{
  "n_layer": 11,
  "d_model": 64,
  "n_head": 2,
  "n_kv_head": 2,
  "head_dim": 32,
  "d_mlp": 128,
  "vocab_size": 2048,
  "activation": "swiglu",
  "norm": "rmsnorm",
  "norm_place": "pre",
  "norm_eps": 1e-05,
  "positions": "rope",
  "rope_base": 10000.0,
  "rope_fraction": 1.0,
  "qk_norm": true,
  "attn_scale": 0.186,
  "bias": "none",
  "tie_embeddings": false,
  "parallel_block": false,
  "extras": ["capped logits"],
  "init": "normal",
  "init_std_qkv": 0.0615,
  "init_std_o": 0.0763,
  "init_std_up": 0.088,
  "init_std_down": 0.088,
  "optimizer": "soap_variant",
  "lr": 0.009,
  "weight_decay": 0.0,
  "lr_head": 0.0156,
  "warmup_steps": 85,
  "schedule": "wsd",
  "decay_fraction": 1.0,
  "decay_shape": "linear",
  "final_lr_fraction": 0.1,
  "batch_tokens": 32768,
  "seq_len": 768,
  "doc_mask": true,
  "train_tokens": 138500000,
  "steps": 4227,
  "dataset": "wikipedia_en"
}
Each number is 500 + 50 x the weight over the matrix's rms, rounded and kept within 0 to 999. Layers, rows and columns count from 0. Numbers have three digits each.

# layer 2 attention key, 64x64, rms 0.0619, rows 34-63, columns 32-63
471473502517544538492481492533540524495512545528467484492513539498496469485508516506518451507476
497446509475542499469536449517491532497480518507522557526507444512475531474475536501443506521527
515526516525530552506460518532495481511497458501473474500451497531507462484514451484541566472464
501524513544527512452442520515529506484498488489438429506469506487482470483520506440577524534383
484454509457530454507484474554480487464458480532515525457519462474489538483437507476505508502528
498399488498536509551519480519439536516461589525552618521517539493506540480478366475449515512540
524477482480466503559587463522536480508518526482524462545411472503461465482541537517480547555476
517577629452492544319467617581598353466416535503371447437566547484473558507463512403549625463515
606511513555490584588560559505608460409518492434493425516522482465456483548485567486530411461497
558549549469320538411505601603408489523510527490514464481474546441415453504485490525393553541507
531546478562435542538486533588536554468509559479442569461529614465493448536474498544499462518335
502566382601403520548489590528508515517555573429365517571468471442500513562557429436532553572493
603558517509422424423458501547461487425450561555515520522487389491424467505534479546482584506482
539520505507471506467631436616430573551468524483426495472429483451477486497614596544482598464407
533568440509528538486375489514515530434500513516470476473520512488464480537480474454534498443446
443472507495516478504516484483525551490521545493509525507518511485487537479503514492489471512496
533535492553542516480431509523493485471490463515447400450570534506512455476490510457561525482422
500470479446485490550571492452550482518512496492570578519502485482495509510470527550463469505549
521448491469510483520601498473507508526487484498551598513515533518549493464474475485432519490565
520502517494525487551550509524512466519491439501533523482489579590532450496475431547569553457510
514449512413530432558597481411468455493483469552585567527532494553530509496408488540486479498568
577474515457615461560463470375434551482404534547571473571593420550456531497413535457553428464468
549467539482481533571529522510605474456487532451576520508520548530500483509439481501538447480542
560539521373520533607518510496383536544417481470546576544516561527453410510498435553508583461486
505494615463488600413571510501466413560593437396487406477589517509452548430440454405581546315388
559570350450461413553493536507426577523472545569510465561401459541563430529523582647495496593436
485547571469478368478510549542583592466503540386537579485443535515442481495586608418493523533465
566588441515567599332411421402418511395471566513422463457588497504487454498451651654458567515543
453478329544510454556606520426571506548497573566527492574451513545518500539480488474488404561501
482530524465543495290498518570493417390512554566364493483573562592489550455370497457525698485540
# layer 2 attention query, 64x64, rms 0.0624, rows 35-63, columns 32-63
510512518481503439528520480484481545450523540497497541536490516492502524498452527507492552504526
504465472492525515546511559509507478534489462490517452499496509520542476513562467490520490474485
529509437473461529539475507524565456559511421524518456408536488544494435515588475487520441499475
539508504479451543491490476513521484501439432501500488488489506499534485509486505484500436524466
525471456569412604509481582510543482486527590519499481559384584494489472447526514582493503546497
532508626500488491573523500482403562550453490481593466486490523564441507512482432467493443462494
492456494536490533511505475498491450481536419473497423471548476550452490557536517440558437542475
476552542485472523547481446470405498414459519505525483488695504494401517534483452521496501376534
499534538461475442511591499508521544491557542457471562537412498514409485423489661559545523570375
534429459429529376472503460513591577482546456515460591455472504343504563381418476475500511531438
478479513535474479477475468462514545424554509565434533586538383469486574563506528452509543473488
470564379613533450522492444449386470416466618553536490574550334600467479550509538503598539441499
573419523439454434366595412493544650548487458444444541532399494486449391416579602563530513544356
507462457512544527504541482506488528547539456569514529536545456487490481511542465518458509482543
524528513549495453510470478538488513541447465523505490488554483510462489485523465487521473466473
529476468494478552524508536471517473566511423530542498444522473542514450515608426470487450460490
511509538522538477485506523500494501458512588474472525540474510443515540464408547491467552566557
496477482487514501521540538463464536473516578457506543559419529489546511482441544535504597516529
497475435479524571524554565434499486533492517475520500508437555526584469484515492486510541536486
483483568492518488481516536471500484466478533463519511553459582478574502478427507518459567527526
459514528506421550462438511487482472475481478513507449445498496542528496511528450567473491485517
499500505485476531468447572495505448417468595444510508524404579522521427516460536433521521584488
437381399489571575599528569405437478457454539434595494536368580528539465400483430447557639484430
446492426510382492491489525419484459539586475477450458463526418486470519537484508438472540449557
411458452530426487514487503497608490518470426486511454503438493471648547472493513535431467488460
458476568387521447453548516445464576444522432503524511484428451498442504497514515488529484567530
457463568544344444402461515438496568514679555514458490517468535456466481456605510420540536463374
445535371578494610459423562378430449492461538511577359522535405529476489601488446534502510508546
540526507501477350408567477550592447498495508599375485480587562493475432508531634428483445596465
# layer 2 attention value, 64x64, rms 0.0612, rows 32-63, columns 32-63
460499419449451542529491524474559445421501554497496502435572482498422486417486547490502589546583
518511553514523436503473533484530479502520473524463466481551519465531564486531511553551457493494
437483543520546479538514453546493543512513545426525567445476432528430462517544552536474506491481
516513546433414545419521475487593476457531610543494515535498496471427503484522440465495624496504
502547528492457464549580498567511487529437539484467507473466515448566514428569561503498459445467
514474607524571526507411567510531571542517511552524431472485568412512507547475552491441456499502
498398391472518470522568452527495481532474433545541493578463474575448441517541473472472523453523
408504467519505443535472435444495532495507480534463514427546555490583464543491490638520430514499
532523472549495397496437487463515545474534448466481583469524584508486515518439478493476478530415
548434560474499559459584536500483512520536470417457547450487516567491514440493473561519500409506
384470471497481416480479551473472483565521592497454469574472463527568435523495550527498465511469
495443439459430418425588507558517387541489413413486468456558500502547490494491417565526539546532
479567439522575528513450555523478484472501470463542412485472454509503588465505539503519526477532
495524435535478539474517496590509455431524498458446445437513493462547513528499428479490557554453
459497497469509557513507492524538533503570511541421529531548445486472439529428504502495404496457
484498491541467462450533644572490419457569526520412472484578548576579445456459455495511524496439
518455373446539527574486465466522499466527475530580500592497496568563519464568485509477541561495
530494545470455597477497461537491417510490516430594520554508521509449384552510482535520531485604
547377476517495569466498462575558452544548474491490534513534458504494448468519439455439547554419
500488546560444524530528443487526530439485450501505517538573502557533539612484548376511544504500
510439457538489574504540498437465411535457550476502550469461476489524509515507542423549503479480
469437471530476523493488472437536517490473562502443517534569479570519491475473468473491546470509
491510587528571509506438505555559424449461495530444495502421470473523511443494442445423480545496
518535518471502500499448519479520483461578519498525492474471502514560429509461518535436474574487
508491467489537446376568546454427540468479507512467459487480515577432523469491567414575432526538
500510459449539545453431479592543535545506372474498494545474514467658501486467427518540592503485
563548456486504495530527470477485545486469522512481543429520551598483524501512443482499496541454
496506521469531474466461507499557487467518511490501466552508519527512498452487524443501529484497
446539507502469524470440541480492466433543444511624478573538580434492522477476572506546552445470
443528477492450488553468564474479513511526559492541527481511426513516506626551503488510505636604
476519539553535597476459438489518406483502541444463513497509512513489485398475538492493489514532
368538445558471519526533466546552529458471493599475543420521540437390580569507503511562509501565
# layer 2 attention output (transposed), 64x64, rms 0.0766, rows 32-63, columns 32-63
466461512476531486439497521464480612542577508491488554590461499448516562471533505534561493460514
528487428524575559550529440473475505545477537489553494434492518517469463512518459423527513433496
543537494494458485500444527445479481463453473567433495563534550488510462553467573459547559556496
413459455510532568552486537428602531540514431461486478483346527469509477458485481536520544526490
391463498616511488448471531486456444494571570571551512499547528537487471660507455449448453491546
454553455540494422585556431546404437473510439448428479447591468519515426474474477417549464437478
543497522503455490503453569508554449475493504451499550515520540425545544470511510490524500558424
514536533555452564575487542478437494449526518473597512454566461513461469515502455519587603500461
472594515571466580472500477556450490548438519521488379567509468513467518562551543559515427405482
496466482490480552521480523530507473578410479593561454516541492495561554536472512455376473618521
620426474458515548522473487492463536523502390571533569429504577536435514443592428449479525448449
503503532502576567479520488453567571402505472521527516550480550515523525495479591448556468511444
468470538477491498510544515568464514550467574528479512516482593530487534485455454428480449524480
547458495515570468458533510494514505495472497445572584583528506516458517453456515513527490426526
568549534478481467513517506433489541444516468489510527486489476548498473540598504503478545486475
533437550486514548515470492446484575474430462475618530483464483475537550551519441506452465393481
490467538483463439398561473475464516493465533532492549500477473472406436474474539562510494529514
477495453456512445526457514455562443413518472507386498534497461484520620433419478449507541514489
455517540457385549476526550487562561516473424487495531510467513531511519603431523526480407489535
511533553459522558497489544503589504549463531500471563383435566427568443489435477588479492523436
431522547455471392479430514535604542503554574458487592498507554544543491513561491528463436507487
533497545442515461505514485585552480515430419469544550534470497477520506464608555512503474587530
496528392461493551474600564510540487518501506477537430544484592501480540480556479427575528453470
434520463520488501472485462435459562434471490493482574522547443511397476504464510532492537452495
550444505561508522586461423544451560617520481549479488427442525520606592491499466549466469495517
563495474521520459403635549636490499487470466495616463506548482574459448416488528443477454555378
476482521489489575453472549506480507493491540513501475573486457434524419481522566541525530470487
459491522558442525480495532502509530512501488465502462486481465472528548495552445563504435540534
470504573479540514420536481499464483506455541513414412465432458485458530503434397485487492492508
521497484499501487486496470527488519510511514444465564579549561469498510414478476574543492444449
495498496446547408558575478574503565509463394556538463496484509488508561446501496448585547513493
510477506487526491601478489442417442518495545519526491501450528548644477476459519459536525424513
# layer 2 MLP gate, 128x64, rms 0.0888, rows 0-22, columns 32-63
496518480432425465517526461477430489490455569457517453435514509568496453545508495477521459441455
521432585431537429526537493553524462513493430545541465483598437528557621554401594539543438421629
518505448378587500488462485595527447426466469550603556484512503495632592521454429426475446441575
552567492541479447496543459524495553443521540548370506514559415508413475466528562468528491525517
454454449548521549549502484443440488572589481549503469504457424444551561533512460429550516497487
525525458521571459512522470438369499491475470492489449501492435532439545493482438371516526497545
471421481414499528514521533459530501501422566525471503583518526518466531528540503472484486468489
429518488494627539544475493458598410551518510457497415592461536468461546527527467488482493449557
507502523441512464541511450470594465503525469459528467567494546401502563580464531443442566472452
512539487568436450371535570430527469467543499412406532537446538454469485483584477497501508499555
487525363537506594636522508485519400561487514468487479482633498584499488528522406545436507440589
534533458483536470529569491487609431473465433513443479444508615576446376523495476411474416466450
532505509455446519425506429431484611588587505502492511476493528425477573494577451532593442504463
505438543515571486549538506551525444498527544506542486489561481513522548537507494441395520407464
465415477484547536543521437480622519429545579492467530494516529460529591498472443597482528411498
472456429508472497516527479466517532478446610534393491560447494563466540465501472501424504483502
493445470510512572611518518523544482512484531447539497506528497471530505530471482527447436497395
452455542454503453451519456558549486452537532498533442427447511511501573523457462529382457387491
536459517465520524438480521488520523554473496502543442422455412418506605414516464565437436514584
463495500465568543530500444556457548594425481593502456418547515529473515579482499431443394384467
452483484440518472450436426580562517537495394521554368399534507513506492544367498579494470414480
445485521514438494501518454467503556528564472583451518508409524445490480469524517508640480651405
576519529508542440441512386568587558613574445430497425436577528461496504446448508475616465514494
# layer 2 MLP up, 128x64, rms 0.0884, rows 0-22, columns 32-63
510527467463447491501538484475462510482481574471505471473515480572465440561517493476486473454444
511453536449570522595499539505530480406438542556580447468501536526536521547405505486419504392554
485464497414568505543509465484479494429432468517567468466516494493600503602500466447454509390561
557548505483622363490519428495549547439469462590465591469603437487466508489555478458461449396516
498569586444472352463380553563504471473501374468503432441547474481609599384460541371448507541617
472453619442546522583402533494548488468485518527413440489278488581427462379521528575462550482551
527541523572470481459468427543472547518566440488551465430486470465522476480436508543513477501465
485548497552437507468493460465429555479537472472503488488407490501486442466481540492603502639425
493491500423492468515505498505536490495468540511530488496548506471554521552526500500388496424492
412519456521490603508411451496629573480419418499567498537446472598423498600341477534498459470530
489536465489549546606449533525522448555438494493530472466602522562515478556490481590417480419526
524540519541418505492509543468516523531560477401430501534464415497507490472489565533502414623529
373561437545514419561454433469387479556478479521491526428516445443565504548608487530634568559462
577478496502432499489451524470469501528448405531515462436497510504492439492492436547630496506502
557578505533468505460494545520427514559506451470507476525470498544442439488573535449527510580500
491532521559474537499457500496476452520535427530485511520500477450512446475506548543522493576508
504412471501509532570489476502508481511486508462527462504521509480501497545486476494438430455415
523510469548545525448475525470534466534421491474473576529502437479496467489553571477557515594496
471579462541422586488454515427475583508566392539451498511530426499475549575495490488542515517516
505585504514472476458487487524490470424554519438459560576444470494446470443517503564606539644542
527544521518498516521549529467484486469549557493464581552466492497521526470579521449545530539537
406395543522675480464537529580559589504467440539440512510644599428560386467513567417544531398507
518367469583419404638511520448357403526461507496417590482472564459430473527566555418304543434561
# layer 2 MLP down (transposed), 128x64, rms 0.0874, rows 0-22, columns 32-63
533453528549538543509479550548524507525478452516497512529498501445520570484503498526454495529544
464570440538521575497466532432471498471538567476483514492460544456491424470560390460429533477408
503468556566488456489499525432504528573520562467419438478550498488369471508483519596507559564427
512538485539575404532522403383562539460467433550498574526581477479530515486473385476453485439500
484602552505490366472389516584464459482537397505511449451575463512557606343504578394470502568592
487485645471566445591375476484559443444443525514413421501323485550432469401464559601378544484548
483475469432533534535514554485475456501469552524473500584505565544448518491561498482537498472516
445495488477580573528465487462626438552498495422441452604436513436456506524529481481525505526568
463434508592457580477490583524455527489509558556488531432493488610539471423499438516548448452537
380529487547497563509381459512671597518406482532589484557443481535468555541311524514549525507489
496433595476522460452495538478473614467493509490514504496437497449518485558452587500517441479447
499539500519485446526542506454592444506544386518400451456451595553472445517489497443495442507442
379567420490566424481478435520425489494477552477477494519490450437507499608616427522550582532498
442498492482570506531521493507545470485544543483506500536507476525490555494480543428375505487470
475473484493533541538489424502547498463494529491474531481491531469524559473502464563502483459453
509511475526464496538526484479513520509459554535442479558438487569455540456476501508486516504516
514505534488515467434497486504505541464507515548459492477475514523489471516542508511474550479599
462496527485476471502533518524463509438547540485543498492469554514500526514457490571425519445468
515490507516460575396422507503495559560470432512497427439450405421517632482509493577478462543575
504533489510534542519489464555465551551446498585437503451512546508469510547452506443459450448456
481512478487523485452424457593541523519478480484533430481506492481483484521421496578459514498454
415396556500668508479503555595580579498522418527438483471565547394493401468507589441541515448518
552362462610399389527519443512365476554516472486417568449499656481406516480576551417422482462564